From a checkpoint of a small transformer trained on Wikipedia.
Architecture: RMSNorm before each block, rotary positions, no biases in attention or MLP, untied embeddings.
Each number is 128 + 24 x the weight over its row's rms, rounded and kept within 0 to 255. Layers, rows and columns count from 0. Numbers have three digits each. The size before them is the row's rms in percent of the matrix's.

# layer 10 MLP gate, 256x96, rms 0.1, rows 137-230, columns 48-95
091:137116114125094110176188122142075114160148116096115136154134144177120139113126148142147098101134090150149119113159127140179140166104118133125129
088:111081132087126120118101109104087126104135101154140128087150119116142144115137126173138146156109184155118113119152120135088125031108165138156147
100:140178147122142101134155134092132115123124136098142103128150097067128110126122122145086126114148102092159173105134165138095140111152152104083117
099:136136143117078114090101186113089083124167195141090130169109085096144142126159104085101137159153126107144141115129143127162125100137130122095112
093:115120155100102125130096117081114084146111132121121104169143139129119122122105118120094183125077124151138148122161105093139161130153145115066086
096:103098121137112095160165145143129112123117152088105110113128142159166096120087115148122120143161104116136113127116137090100105079142112180119124
089:192116110112129113129144088122121127162168108133152079113128079117103132159129146133145120105085193128124133115121088170129161123141133110154107
092:150145113161139122109111133102114149113119150110107157141101155137109130137109142155168118127126141102141153090116162111111155112066081145133156
081:121115095130127123131146117108167119117152126111100144149100135141122121129124148126113127152094157089137133110145112103100131117169130088121058
104:098179129150126120139131136108122075104128106145159131125126133118119137088118166151141133086138146154113148158165142166074137135118124068136102
103:156120132120101134134142117178113137166181073100104124162170104159131136119142146126146145082157106148107147128128166126128143090114175159132121
108:137145159136099146162123194160154115142142126171138095110135154135101092106140112126106151124146150141117142134144088174112157123127140122132129
099:153141141111128119083130048117082113119156152137178172122143129127096176130130113122104105099133138130087123110145095134128093112141128088157146
109:063128132153135084125135164088103109099124145155135133097116090135156135139111176153141131087135144121108162158138135106105139156154151141144142
102:143153101140136159105125133155161151159128131114122111173128086125075108127140167096099114130108161120086133129097143139068122104117132132153144
093:119071121116132110147084099112127110113105058141124144138144121131116115153153135124133117125112139139144089102129082114127113148116150138148152
105:121131147101094109137143140117110100142153130128154114160114150156113118159097100154124088138166133118132109108128128107123097096137100153148158
104:113137125169160124117097096129082154142121119135169176116138126148114167105128136141131125116117134110131084128131126134130157155079135119150110
107:103100153132135132113159106113118078125134136118106092152133170166134149111083152112086122122162153139112094080112127120116155164133141091115127
091:116108158124103171120087156123172146164097123111141108109130138131123115100114131130135108119107143102138182123145151143115076122055145155119117
098:132170145127152085092097088129138154081163108168123127149115127143161112128141165140102131151114115151110171066142134127082137119101142088133126
103:097074141171136172120137162154107140161139094100110110138112126149146141123140104130114104157133113153149113124086166110094175142183156144099090
087:153158155174134165093129155156139118154137163133158101107152128104168103169153124148132135130145090147134127097113072148154120134102113114115144
097:143124181124127116135121101135129110081111089118107152100138144103146117122102104161160112113107107115154122092141166103123114130136076122085140
086:134150111136128118154153193085147107132113108136103114100118111129145113115143180158107120088125144126124138137130127118107129092169118148170112
097:115131133126112148113134099125078132128135143146150178142149116155111173149161115156148114131104120125108149174133130118128149108151175080128143
092:137142069127098102106109130148125130142114110109137095139101134183113128126137173129097081114099108101116127117138170144082159164107123119119137
102:126069185085101158121147150148141162132153135136149110106124170148141121121142125116127110139100119074128121134140144134090094132095112135114146
096:134138112160146143113131107090119156112138095126101159106144094119138148137123094149137118155132090168153092136166158141113154107121133140089154
100:153133125102137147152123116112111115139146115099165139137161119164120098129147122142130134098124116108172141136142159121077141143161150106126084
105:076111137160120108092118133130136158167114095122116101154105112163195114094135141148148144129136139126160131116136069108146154137070096111106105
099:131150158146120134139127113155103125174118137158166130157135099151154164155161127149130071128105094127143164130140110131125153163104151148161113
094:160130110104158172145119106115186115092126118100122138113146139109100167098136173159086127144140148114144144114107131095067133130151142157126145
109:130122125147151151102118138145144105156148121124153101131104098115128102131126151122160135133131121139090122116175126111130143166161141101145137
098:132094137147113182111155100115112087147156134160129159064132143140108141091185136191129101101114151132154152151127139074152138162132151120112122
105:139176150125129131127113141113110134093091109132122154171113137139125112115146160114136127177142171106124102140167113117108111109111176117179146
107:074088185149109165148135126127084123192149153111124124127157188112124161134127115175134142152100139085128132142128115127088143135137158130150100
093:154160104112126102095111137067152104142111093110164157132164120136147183116092131140163122090145148124150150138124143136143120081083115080121138
097:156152117149104123114129129116147104155162091108139102152106141164107149099115129156140105181135114142136142121132150134105121110116116127081161
096:101104114149145108122136116140115071112147140116171117130172081123102147113124154113116140123155081125173135119106121127128114133142130132140181
103:084142130152103095129152101083095099155137112151110152103093117141114170124186133105093115123126138095152135140119168155103090139150090140084128
094:140104133150125111133120097071145102124107121117117196131095052149132107141112110150154131114147179165135092154125154134112103102127131140138118
101:108135121095111098104121199131120109191120127112145094150123113092095137099131127173120134139126089101154136119136122152129067159162138126132191
093:173125115104146153174122175157110065112153184087098100108131140132138117109153107143130085139119119144113163136151107112094094108128140110117152
099:109096140133120112128113162127126112129151130118116065139164172100151143095144088153110089117170116122130149123129153188143074122125130168143108
089:102149160119124133129152082176147151125108105101078135130110122097097141112139133131121121109127085097128108141145163130159136117127139158135179
090:127138126104118133122111119132132126106099082135172151099106164125109151147106075110149110178142125076130104154138123096106164134087110141095100
102:103146158148089166133199100106145102136123161093111131164121151158130139125136131129111116115118148134129103141122126119131125094095120130149082
105:124142105117149120108104137148134123109151132114157143168155107135152118106145099154125116114121084152109140157123148113155128122141198161145146
112:109156147186137112092122120146110084131120101127142122160155128144140091132107110089124169108115143108113091144140125065135163152135114165088129
098:144136079137156157120093108114158145117097112123180138125134135117114107135159086141138115134126149142131055157114110120099144186124106149135157
098:119154145120104137175133154154092109109108131155126128131108127189135145087112126144140122122103133162171111145188101128120127159124101074138142
101:148101161096160125110119153079129112153175104117150142141118121139144144117109130096170142140111166127137123158140083120100140143131067113101134
118:113116166093119121141162138128111154133130114113077113140121137119134140127123149106112088090093116122098139119110151103153125113130082090146119
109:086081150134162111101140157090128118163103125124118103161173134171172150118139152127148148084128102152153123115165145156115090146150142106076115
093:099075141169125144141121130120108125114086160140131126096120141118136070158125147132132125124136147169143096149151149126149129105119127149114042
102:089164115149123078115139122159134110086146119134158107142088113136160119113162111075109143134100105127129137132127144106112116125112110125113118
106:127125109114125106115177150115142094135122124095130111108120121128145146096108060133157118154167131130179102119107121144115096178123083092122102
102:086140118153115149117137162155089079108149150099104132140159153170140104115140118142106116155125140138157121142160144107111104094111129130114100
101:123124102074138117133161073071104148121098136099156121121128125114156156175132126091128144104109114169130146139142112109096104127099123160100125
089:147131104148125137133149169163132130111173155103102156120116168116120129075128147095069151144141121121147143119134121176094187123160135162136148
094:119130139110132093121134127100095126152134156115087174155116126167129148143156133119115123115117081087128102134073082118143126132112135148128128
094:104116119158150115126169145156166147130122104117114169115109114148136130119139099138133109094168134179118134111131141147151146146164117141143163
106:108103160102106143132177117134152155143153108118167120139140108126138120171127139144122124143111143145100129085173085062074124131155108134102111
081:138107088165125129123114123176089122136126148168155145095129149108127116147138106127182145130156102142163170120115107141140106110138153083096119
108:105120161149131150119121162102163139152167122139130119132163137155110131087109169148126111148107138092106130139138143169112143103142163124141133
103:126113135136114155140124149118107069094107103156124174156085131108092080111106115109136144154130118113128143167155125101143176162159150154123099
102:135183098117108149152124145151169099158112130130142120087145113111131137083157094103185112154111123135104144133103106134127112157100132166098135
091:113113150103152115154152170119125155158178137106134103118151162122158164116135097120154126122088147133171160116171169136111117106129108184145108
103:144123078081148094092174104132117142112158163053146143143144118162132120135132144166129089136135111133098108146091136118119122120139157151138145
095:124165145117117086192107148129127147101199134099163082144127089129142118141152148107127109116159130161161175074137160135144117110113137164168156
100:103131147149074101121107108125138117152163125111162134148140106162148120141101127110091121109127121122150138129119140144135143165146168129087153
100:106126122168145098140121122109185096130074067143140115086114122104135131118102087093116144128121141110137135127173113115127098102146147113112183
098:126129099142143148126109135090135111087170141174173139126106146128150144137089126097118076118091104110128170136138146083115108116129115123122138
093:114135162117113131143095117143155187165136156141164147131116144143086133118139148099092148147128145132129113104127126080131143130091116133131146
082:164112175103161147112115133112100131148143117094122103119154140132121136139157129109101145139126104144093122170129097137111119146152135160117159
098:150141086137132152130170160124154116166138105092084177147104159185137132110138133142115115117096141130127115127131122148090143142139165117092128
099:110112129142129153126119111161118147145143144139144179148154121123130158098107130134133108142114144118141139141170079081115155137149159157109122
105:130136103095114093135121149128128156141149093123118158173106158126161125068150137104105117132117105077110101108175132130154116153189155133133132
104:126110117145148151119133138146096111110170133185164107160112113153118159121096137143099126109114127148153112168156120114123102124097132141096110
099:116086151105098103122107125129141117137131158144119077129146186153113163087143128146126122126137144102163116141136108143125093126169120167135118
097:142132141115164130124136120089127115145149131123141122141138077111088153127108104105128119147149162116144116129109150099133108076151107096086119
109:071133145182097127147152147166158117112097115127124145121138135139135140128123140105140119153147119167077168127118112115090140126112173111109106
106:132114154107064090105113137098105131151158137091145115162127121144129155106155145168150094162134136122165117144147125107117074119120139124097147
099:104077083145086136147157109142101113141147173129135106102158117127141143166170155128138122106123063134136140073129142104131115158151093130116108
088:162106137134134088161122104142135109149148132088178153125108126174134098133130109104088103119122122092101098150104144110141118115175142119154124
120:109104126132129144134104094103152110090164146144120112120160095114156087104153104128149147161116133123085145116151100074117137096102140150090105
094:132120143137136136134132109167127098119138098156130109123121088156149138096100106117114148138110094124140133110110163097069087134123101111148068
101:118143157114127109089123150081145090114129108106173149148126154113107129196142109124119122110145108126133125137140138126161155080116165123164142
111:117119133150128097144160138175122117165112115146130110144146126176108097165146069109142107134135129140141136080099141140111115091138146101107112
100:148143114172100143117093124123135123164156127135109152130118130153122112121142132116178115133157107128137141163140138154088155129149125123130096
092:138156096167104120149144151130105131144147120151118130133112102132126128140175168163107092128131093123169128119118170142118127134089113141133101
098:126138153101111089141122144131080130166157111159107137138115127106147114115133153122113127135161111086111156110099126151146161094152170069184128
089:095138157117138156164092138104122106112128108123128155116121192159096172155156097124104135132092130124129110139154107102095093124124157117125112
# layer 10 MLP up, 256x96, rms 0.0955, rows 137-230, columns 48-95
105:150118115110106167131085116087117103124126127134126134174155141101115107109100086096152137139095144135135099100138088098140105110133104188119152
099:073163151136099079128146065115141123106116139119139100102093130157138096127131139105134114115130159146122118140120068135141129103130122099134149
101:133127125093153129143080142192171097148115078131163193108105115137087144090157137124129122126088123149155122119153070129136133175110122105150103
092:130152083118113141130120112113144127119091124078113107148131137060154098125080147150137142080141149156139112147138146119162144114076150103126164
091:121142121130122096125159109182131130148138125122097148153114157163093134138144133122119132123077097137120138114129114177121131172111162153125128
098:124101085119148116135157125163127094120152143133113121141098172126091156101154088083172112143134131079138121118110110097130121123128137123158169
100:089098160170138197101083123157135142080145138133130152105130153135149111123105101134131132110127075138135126139134124109103120157141115093152133
104:093110132129131142088142091173151127156065129145190125101082142162107110150098105118151165148141112149140106128092125137122116170112084127127156
102:116097142100118133127125091127132125171147174142122134140152091133126136124147100099137129116171127138110121170125171123105134146128166136096165
099:100130121096169123151151128159115164147137145154129113169126113094144104096108110124106160147093088127155146110128088105192122152107152106101116
097:139126115128142141135169063141143094129170129114123148145170102147124124099121179136124179094160117102113140149129143099086100093128157161117102
100:153097139172144127067135109112117141134136091164169150116133120143123161111147126161147136099117116122116148187144122143090136091110106127101119
099:108122123119090104132107116162103106137158155125164153132147141127137136139131177114127104112182143121118101103123133114122136112133094139141163
107:154184104101118111110152104145154108155099081152104127144147165074087110126131172094130145103128122144138133088168101152090147100119121154150090
097:130147144144166167136113135126113126103178107145108165130148117120115139131127115140140170152109080138173114114159115139178088103143080092134143
096:134100158133095132124099119109122101121124157103114170152106139127133084116103132131072169156097153147098146094109124127109141154125166129179136
096:085112102102109091122127159137142179127119133129106102140129128083119106162145174131119091135132082098142110117130142121166132157144131121107158
102:147157152090136168114129136157169129194102143103177153117166159063137162098139099132140108141143102139089145127101153127122123105141111147126157
106:093099145105118111126147190180097138109142124139185154107068120177136092161109137097125130129098130166149140112113139128110134114142112125112145
100:185151159146115152106147178149107144119129142143087119136124138166081129095125167124141107086108154119124115113130112107141105098147122171137117
095:109127109108146134104142121138117106105157121111124174143125133109155122124113096144153145132124123158131105106077140152096143099141156118134110
105:138184104144137143121136118112179076121109167123132124123151143132111107112130150111180115112158139068113156141160122135124105117099154096131175
096:133170126124128143158159129158171133148150199104152112119113121143102143134113139140113145108131140153138137091155126144163138176124166136109142
104:209096152121119135123115092113104099110162098147148122133138107148129134141099121101156066099119125117148127119104129142128134130134105117102106
094:107137150129139167140133152134101130107120133133155142121188104142134115126091134179159135158121123156169102155099124118122143157136111130133137
092:114129106144106078143111123137071111145126077140163113129110149124145123110127156154176137128155138121156147130115138149115136132200144138139103
098:109099116083117109115145113167100129133127142149120126137157105090124102136095097111149113146113146153130129210137131090132148125096104147066112
098:200123109150138157109154105142156103120154152132122130116146113120142140127143115139106145125174149105130136116120113121064084129083136124078097
097:160124142121188143153114132112120157105162103148097123147176112114143113100131159128139160190162189108131106115113158091105116076113148123102122
101:125140109118115170167156155100151119119111137143097097124127112113137104140088084108119134116128170162081093143133114121140112126119115150133110
103:130137124092119149160138098131087115104112158125131161103131145109141151143107095153113171165092145095081105107152091114114146142177128126099087
095:106082100143126153084111087126161105103125094141156108154163126074179129118125138130155113134195176135098116134116132148155109110104130105100115
098:140133149147154110151152115126089118136124140124105091114123115131116110108095113103188113164157152152145101155121135081174075097111171114130093
104:128139156151152095137154133168171148126152131173137122135096110130109140130115131119185109103168152090108109110109153135103108154127091116157139
108:101166138127181107156110147148144122116137110159163121161114110141109110115087151094186116101114129129094144112148115115100129142139117153124117
098:137154106110097123095121137143126132093143129126125158095119146155102106114131096114101132154139107119117116136156118201112123112111168179158132
107:073134139177112117176119094120118130115159115171134119154136138151172127129140113142154117148091120147140159115104154133127152119118134121096106
094:112132104177112150150098066136147101106180178121127081106148136170120119135120148145108187101121111131131126142113112084131102131119102174130113
103:079118133162163136137110115167117152179111148116143085151126157125151141128115144103169165128124161138101118122114093092129082117148133112118146
095:106172131109141115117103134113122166116150115155178139123123148136125189127141152129120168137145145153143174114145121122081136128180148104110133
097:124139114106093112117097185122142117127124148162140167146081135188135125108122119098112091121105122089119135151116109136117158122121120103107108
094:150130134138123102103149135129120146110149079086144157092114095119139162132164156157123100090178140138134117123111144139135142104123116177115103
091:134131130107115135142161117110164081124155157131116108102130136124118148109124171128149164135145138142120132146129119117089132115171136107124122
105:114121145107135068135132100160126160164155117117154117106129100142113123125155120098099132109147112156128098117105099142153157069154160149119145
110:143123114116168135128148178113126143161153129131089084137103138110157124133119142139140093108148152141135136129109132178135101122099089148130137
099:133103134158134118110114122083135094155132124142149108146151100118144179111138108145138120119111127157132083159123082129162137125163134101095102
100:124145123176117125131148108154133107166113132170081116156107109143116125135145134100097110127132129182144101132137146143140138103178175138121146
092:116120102149120153074143114119075144080143087153152158136142137119120123128125137110092104178138152125075137136123118126134181130101122181111110
099:126105126078115146118114129152153123109152140116122128133150137148194141117156134147117111128129082079128153146160140127158145119118145149110139
106:139085139107148163179130104119099141133125154056143138139155131112109137119166136153114127113119154143167117074106141134130142091118108161138135
104:115138105137138153117137096093158107124122126106145159140122116128181179135102127139137132177157101117142156117100162130118140166083112161158123
103:138130155148156092151096138138102114133138073119160122128150101076134116113123130146160152157116146116122131130104127139139122101074130111150077
108:137129118128139150094144156107115139126142127098115134147134075140133130088098111127148121138149166113169130128100164083090151145079095141138131
103:122135146108134053099170116152127150168106119117145113155099159105133106122135136103095119097144148108133133149121139145140136159122086087166154
107:126095122149151085129153130078121099084116131160115167156101117081153179148128101117120108134123098153119135151117124153139082143119128115153153
089:126141092132164124127100157124092162129121161133097145098144126123145083151141109131128086091119168139161106146148177132150128119135148134107080
103:171089133113115145162161099124135104128139144154130151095108126122118168076137168131112136141093117112143181133117100125144139124138128142112148
106:120101125114094076114126144122106123154127143109128104089141125135098117118115123123123097109153130113103103108149143106132178111105136156113144
103:120137110153141163145106122158124105099157136100121152136143143167117119137140095093116123211126093161154116152126109130111145086122126131109143
099:172109107114101093115157136164126121128158172108118137119118140127118156101149130137108106108140101083161111089122157129141133112162137122148171
094:104133109086117160116157159129171143090151183110093097112115136091115153127154146101125129132152084143142105138135105147104151110151111141104141
093:124142152103137139110132096128116112145153105123149177101133139114148150087157127095106118125089136090107138180171125105109108128127111123139113
102:163177131111111105149135151149088140101128149096149109165143068118108152110135133160145114128142138148087157132122140160135121140133097116105127
100:118102132139155163134131144176107147117142101074145135119114157112122177131143116150085117108124109126133130117153116082125119169111154119107082
096:091116108117122133180112159170145153132131152158162133102119152119152150107125104136149134117177152155136154122169120102115123119172177123095127
103:102101156116152146106099146181113144148141175153161143141155108135138114146095164138161069135163127125178140125119134122139160105160122129154144
100:108133102115108120152124078136149171134150131089113076129135121124176119122107132121155158138106166140107146113137101111108103157058112113106127
089:114142125149146138139105120152101158133119117152216121111116106105109158137104131114118136149166114129116143158130132108121120094145131082138142
105:125176097111168098127153090127151122099111153122109131135091085107152145166121156166098118124121112129095126150102119097132140151156133112107158
097:172081079087112090123166146131129129155139117124106101157136132113132120142126110137128143116141121133108116111138093124101095149161112161145130
105:180162110136100154136093076177119180133151120159142147097118141129155101116147123145126163104124131103143149117104159088167109114137121179130124
097:100096133121141137075096149123163094122107126103150132137105154151154119068153133100129103149097091104119126116146133105128161154097137146118135
104:145130111134115159123092101133171132093117110112127101113077133162105118102155108140131130139099170156081116113157117115133109115084158093147151
091:145141140144121143088137135162125155142156085131117106150144109087188124162182138077152132132180128159081152131118130132115138133125148132108100
104:176125144131104135148109136157128173137177082101139131125129157130151146134175116127130102091105103081148112128130136107134103147161151117146134
095:134123127096124152119090137132140132097162089121141154155150147091138113098133101101164140152172132133128145160113095131126166142146135128147118
103:187149135160126119160112112125122118136127138134108091113147177094133115126122158110160133127143069141147119128147124141114128118132083123090095
094:145119119146113115160105156112141128130098136106106134144139159146155106135096144117074178163138136146147097096117108150133153084091107118124136
095:161103118120162135124164114119160140062125147159127104100135162116119158106096144113143115134086119131133140092143132113127095170144131076117153
098:126133145139149134118103153127121157134107139158113109164110074156157089164160124122135101126135120112131163130124148140110106132090159166091150
100:095095122098084124142131142182142100101101118116075137116093172147114124084140092127119156136143124152128122129134084155090133175090139120146110
101:178119196099141119144158137135115123141146143135122139106125075127102105076159118101122130145122159121164119150123121122165138160162131062169083
103:093123169119117114120122077148179119141124137122131125099138088156148141127150111084168146140146150162141100113123140136098147142161166113162108
096:122132111123168116097146154103196145111143155112149137122112148133136140124101098074154126107132134106154143141165196156146124172126116136102172
094:152101141131076168116170125173113111136094142129143134181090160105115117161126132107126115124123126112119069133144137140104160103144100162109103
093:104144159131085114139127115156149140108126082101177129089157142150115112142097104098140100108171150140087150126131108127128132136080126091155082
101:138132144127076126141131098075111101127167124184113131146128102135115116097118119081139093128112124118114175092160171092153120124096093140129133
100:110164151094103121110146145110159145092138107101121125116139148118135141148135103171120163148113183175096109154168125122155126154089176157154186
097:145143132131130124156170162103107114167139130114093149081097148110152128141114163140083141136146160171122154096144148124105102074151117102098134
101:129170113144143171141150102129116126128121064120185130102145087114126125119139090128131106118117144124144115136163136142114124117117145102140068
095:139175157106150114161119159136148161117132125158110086149195144119132145135143117088151109126148163130160096120120112152122168138084099085118138
096:093089118142098125102164114113120134136053154122123112118121172101098161119120098140123145095165118167132153140144119123115113119084146092104084
093:117143136130111135116130161130119068110080123173119102148117159122148101110124134115120126148162126173087156139176114135143131134120157130097125
095:159125113100091120136152079193165178112148113174146103158131079118171117097094110144137131173163120151129150143148118136113095135147132132131144
# layer 10 MLP down (transposed), 256x96, rms 0.0852, rows 137-230, columns 48-95
108:155132143159095127114114139105113094092097124154119111125135105117118112112140134152107142135118164099094103104130140124108076137147152116147125
092:112116122109137145132138120158101140165127133107089144149157115124103144124113148140122131139094093098125162151112166123140154141110106127107078
095:119132152197135156135154123115096135142144194120133132114168144084153145161106094148093153121117122079116128110110168162133131122176117144119130
099:104163130134094157116116144069109092147166122139161078180121084141142151102149103121138143128136088119128185142126137144149089108136137158102123
092:118142096093117149121115150081139103078133150095143127106129138096148137123127137108147130135106118102126153118165138075129118119126144077118116
102:174129115100123115138123141071114158104124145142156102076124140122160121124108127109071111112107114129132174133114153119099118110158132188159135
098:163117106109085104111126110135125100140126102119117117157151101143122159117136097120121101153103172125165138156102110146145160102117093118134098
088:160114175129143162123147126177106127163156106141117111119153140141147119120111130133114133110139127158159121141129147196173149161164152143152112
092:091118121109125121157110103137122141132135086133138162130106110179135129091159163115141137150139132144092154148153145143096118122084127125108085
106:131152134094126108153136104135122147177143116115133100175080136126136112150135158123104131138146148156148166100153130183134150104095162135098117
094:113161110110133171059139151151163122112102174097140162118117150117144112131133112138129093150102137131177122146108094120140140165166134139115157
100:160103156153138118129081088147137150143111146138163092083089136130100136103115133122143123142132059104118116159124115148101103113151086119135103
091:173188161159152095065159143135149124133149158116138151119148174104164157108066118095123103119127144124161095107133145158157131145108144093136147
110:150123105114138159110150100089161145165124161132139115129094151176137140124138108132101144116112184117129142166135093142112127139140120102115126
096:128124093115178094110121097157121142116098146184137121133128143106126105153126115122065128109108116135149131135148134198077146108108136145171119
088:090125119088149083140147114145133130136123112142149130147116100103126115130097132113088144141131097158119095125107152146210129156141167134112113
100:137147146123129109117128118166126138139110113201154106151090108137090131148138109148129073110080118150112099126118088152126153109098085134123138
103:150114121156137080113123122130128137105106143144152133138126123126125136158124094106103129132165109132097099157132113174138143136112118179134126
103:128126102152115109108164087090103112121088126103141133139114149160098148127093134127133135152140178108117149103154111101115147149159171161125120
092:176129147144132138102099121127106116106109146144135110115125109142124165137098145143124099118147168153168128134138116098100166075116130123149143
102:137135144100153092131143169081105132116085168158126150127120123090142098133182149108117137194152111109149132133109098174128104117105110184133153
103:160108130057124143130113111095121097131153135131116122128175117137162147116145102108111132106146121156133131114174141133159111114064127124142091
097:190102135098099096101116157111103112105091099120097115114115104127149058130131057124115118168143145165110140154108101107135113119092084111113091
108:157100134123126116124094116164118114121133120147139144126143108106074186153123146073165074124137148113126108124109124127109158139173123077098114
093:160161098091109054087120098128131106123113181157135121176129114116134166122138112129105120155168111113103155105118150138095115138101122104155157
088:154132119166134148133105131120077137147126173147146099153101115097156154163075144111132112154127122121150135085099144182134136149156108142136117
102:130132141086136135149154140139077123108116099157171121137160130095155107136124135105110156165133130197127113116117148076143102098121108098115179
110:179122127178163100156154139106092117138116170096087154166188097092110151088168125157126115138160124161120159141160108134092109133144149106103104
094:105152171110120094126156102141140135144102149156160153152108079147180068078140162142178118106122160123124155144108139146145140111124117153136102
099:158165136120165133129142144155155112123120111097128118131085168090108185115162143118124090158162154114110128151133117075131136084117135124163144
104:164100120080086165122132138111148129141160127107130126148116107161084146122088125156099134130144097175124094146130146102127114107144169120108132
097:162142162103155113136115123113141127098111138154105106142098115129120159138090140127087119115084074150129127163120139158142158138090138159177144
094:081159128154100176155131160103142151113162162120178153133119159123160145099141145131132130137116161134143103137155146152094141137096130086145138
103:087119097116124115115123131100130148134132091118131146118153116093166096176165101158154141124128141093177101089159093154172141115126144120093131
100:053109095110144144144131116117108151138167078149126144121149100141128144156120106115135098100177122117166130155142157107120122083153128160148130
097:153139121133147115076121125136140097111106158114140120108113177103140177111155122127135138093131116123101143132079116139096120158181095101110167
103:122156118105100114107111106108097120122158122080132104156129139196149086136122138133089138134125114110151143102093150111179129109165134140123108
097:111145116125099104150138131121161081143127184139160112127143166104093122152128138115108160123067132115109116141097109065082139141129106097094135
104:109130117154152120080080121160120148125142141137137118141107138098130099129167125121110137148109168121165153165116108131160116148117129109155151
100:187169155171095159157095147123178134139122131126081110135129143110152144113096114140119081111115123098099105147150148153121138144110128125138113
102:100129137093145150118095094157113127089092143152138141176122165102146126112124087093173184146137130175111116151110129118135126164140131101130152
099:119140127133117125153118159135120098106140144143126147111150152084120158117165162150137148180106119119120118130183098090116155135133096100154131
099:111127131107094115142125132105149156070114120149097100116134136140175164143094150122129113117081160116130109107111155114184140145161178152127152
090:109105134139134108129105088159139129156125117181128152188102178137154126117098125113104179138141119114145140142129151145177130134098089096124112
111:192134112113119115137116180134172147140155166137077131142108118149131135092140088144103081104151140113097111109122123108124132094135100120088107
089:173119087125096143080134114067109127081140126094163095147117115118130103106154116125134096157139151116121125135140125071084139099087118134106132
089:099132127076124128139117147119144129078114133118124123093131165138103117148113101141158125172148166102159138121123137086100110114087120106106139
098:164127117136070090108137176137127130173155125125130122113129148098151121118114155094105121135096115164104126113133204116127115053128107106141117
098:149156125134132157137139141132092149087135160088135153083147114142169124121155126144163164097111124133115141092130179103103126163145117116148114
102:086114115160116155123139124105087109126135083118109160158130099153143150092104109105104087136125107101093151105117151116137094118142161146102107
094:168113140154178110124148138167117152135149130114117130152154132081144172186095151123132138142123069161123154109119186147173124118158153141092113
096:147099166127115094141124114181172121123133105154144115113132153068132104113100085138129127155115102113147133126121139144163128054132111103157123
096:168122137113098126094107142146077120073117147124147105109124119148098140146113140149145094143143131090142165106110078081101091143117096180148160
098:188115152176123116080185104099098125168145126130144090103133147168160118120106135125096117118161141080149167121171123109115136147146136181134121
107:219122132150089124132103124096102118118151120128176148142158128108135130136145159134131149110112104125131113156105162131166087168152113111105142
091:151110076121151109087133156119134187130102139145151137134155107121105114141150133147137079089109163115143085149134101114153167136125108134144168
107:087113141092156106146137139150113150131120103133137195124107099144116169149081140116160112096139134160127130122110133147133106168141140142120150
108:130106119137119141141103140102135158165127131095087126124137140126075145142147140123084113120147102169139149135169133162117127105096122132118098
115:162123150105113080104118133091182155085128139172159073113101075120129073118132122114170111131107148115137149112139123087142134143100116132160111
101:147143134149165108150151091149123105133077109185084146115119123116147117133138131136102104112121109115156129128148117110102134090128099118119162
083:139125161161123120150158166170119176197140095138169134162104117149154148115118120124132128109139089131140121150102159165194138161114168112157111
099:151150126064095122136133134112115196108115128112134107145127115120120155127160148095142091172139124047117142109118121110135093144137123153164133
100:091108148132124116161142173135142109135144119146178091092126118141093114139143122132127148141095114112140144133168117149108136130153100086088098
101:128115175145122136132153099132118109153147115126128145131122082132122143145108105118132093197097132119129141104136097091090094114162103087129115
087:177144164186098119102095153130136161138122159105137109114134147092186119105130118155135159125091154110130159124139126131152155102163113117176156
107:202069146153135153129124130099120105127159147107077103128110091143100148093100112116110131115118125133137162127136094174082121105107117140131092
099:163142200136153138106131154087158128130133121125119159089113134131127077116134108117120124120158122142128117141143108125140132101090170147116115
097:063098129133145128096129126104114132114166084153128119140100148137155143147116140146086125090141135187168109154117165116146123061112134130153135
105:071122119120121135145125096161105104127179081137095129162143129117158157120161104132119159157091142144138146106098130169155162122100139131126110
107:149120170158093122136107135143116074136117093175144108100116148107114097159087116101122138097110130100093142137139127113118130152050117107160112
104:132086119094142130102111114106177079149101123148127141098173127116094146091085105119130122103127099080110112149156115150123115137123144089127137
103:124139153106063103137082114180134122118128121129110141183164138166124122135099153126135127123118106120091123106120140155123130131112151094152174
097:086115126111143113140152182139104148149120134131128145152140142133138110138121138104181143150140078149167106118080132135214148137145089140133127
094:164155160130106138125110106129103107091118151137153161187151165113143150143129133118151138143117143174131107137116121154164119136107115141126124
103:108108097149152145158112085110129104190077158120147111140125140174084127144126175140122111191148130119132153132126123129118124147142134124083114
087:126128136141150087116158109189148163151101136149136079091124125124158118137101151143120119099129121114119134174146176124172146142142143116111123
094:146136171087087122146109129132124130145111137130137106116144143151127144079107127174110096133114128143095120140122132184170146121117147144139132
103:120143151116113087103156139076121086134093134131128127152118097152135119137171106167097145140103127119109121127090140079171107107120137123103134
101:079120156140144122139124150106142147091166126122162153151098104109117146068147113132113100118117127104154138121120140125093124105139100146118111
108:184095113100070104132136111156173103146103085132138149086134157100127160144128138112137155131110096126137127086097128128110128153140108124187126
103:087074143104121107124139142128136133099098094147131104168110164151117180114121153158140115107136133131070122117145108099110147117112121086125142
095:175163132152147136086125170138093155136151129139123108114135131110130180160112157165153113143103112097144108162149120136109165100135156163108153
101:156128130166096093151121154147148126137078118143147213079089097115123125153116106113110100123187129120103128123137144092111135095119132088125123
098:073086119108089135118095151121128163165121092114124102124137099144115148131174089142164105145121097142160165106183074103125101140070090140136138
087:170163122159147164115157151147135129167118116116130131171134103143101151116089108125098100116122079165132156162144099138146098128139193133147129
090:114133162168130115131170179104114113141137135157152118149133132072170110133118120100147152104104142097144134091138147138171130176151125139168150
100:084098118093123142177097107124185124131092190111144122117102145110173136148160121148118133133123132105128125111138129138163109148095100088096163
093:085126140152137162128100134133135126147133158085138095113127194137145117105108128121145144061160126107144136130123150162148120151170136097130152
100:110125119097166122145142099121075131140127139146122175117179150129124157083079117133157129133125101091128138167140094128107125149184092131102110
106:073130121159131180095143123107100134162152093088087111090153085154103116127113139130144090102147129119132148122141125095115141158118140154104105
106:103163158147092142112116086131180128159106147162092120105162158137136127142110105085149137174165147119141113138082150169158128096121111100131134
095:148140120141129139147118129136092111159121118117125163152146112109167142110103143095137158068114117111122134106133126165122144113159129148167115
089:173117157155127155142099124183157171134123130151132111134094127175116139143170087138078126093107107116107141112128128142123162175116100115151161
103:143138101099102121093151110135111170140189125100121121116141099109157094102104138144115126098171123140135113157128130171133113083111113116130142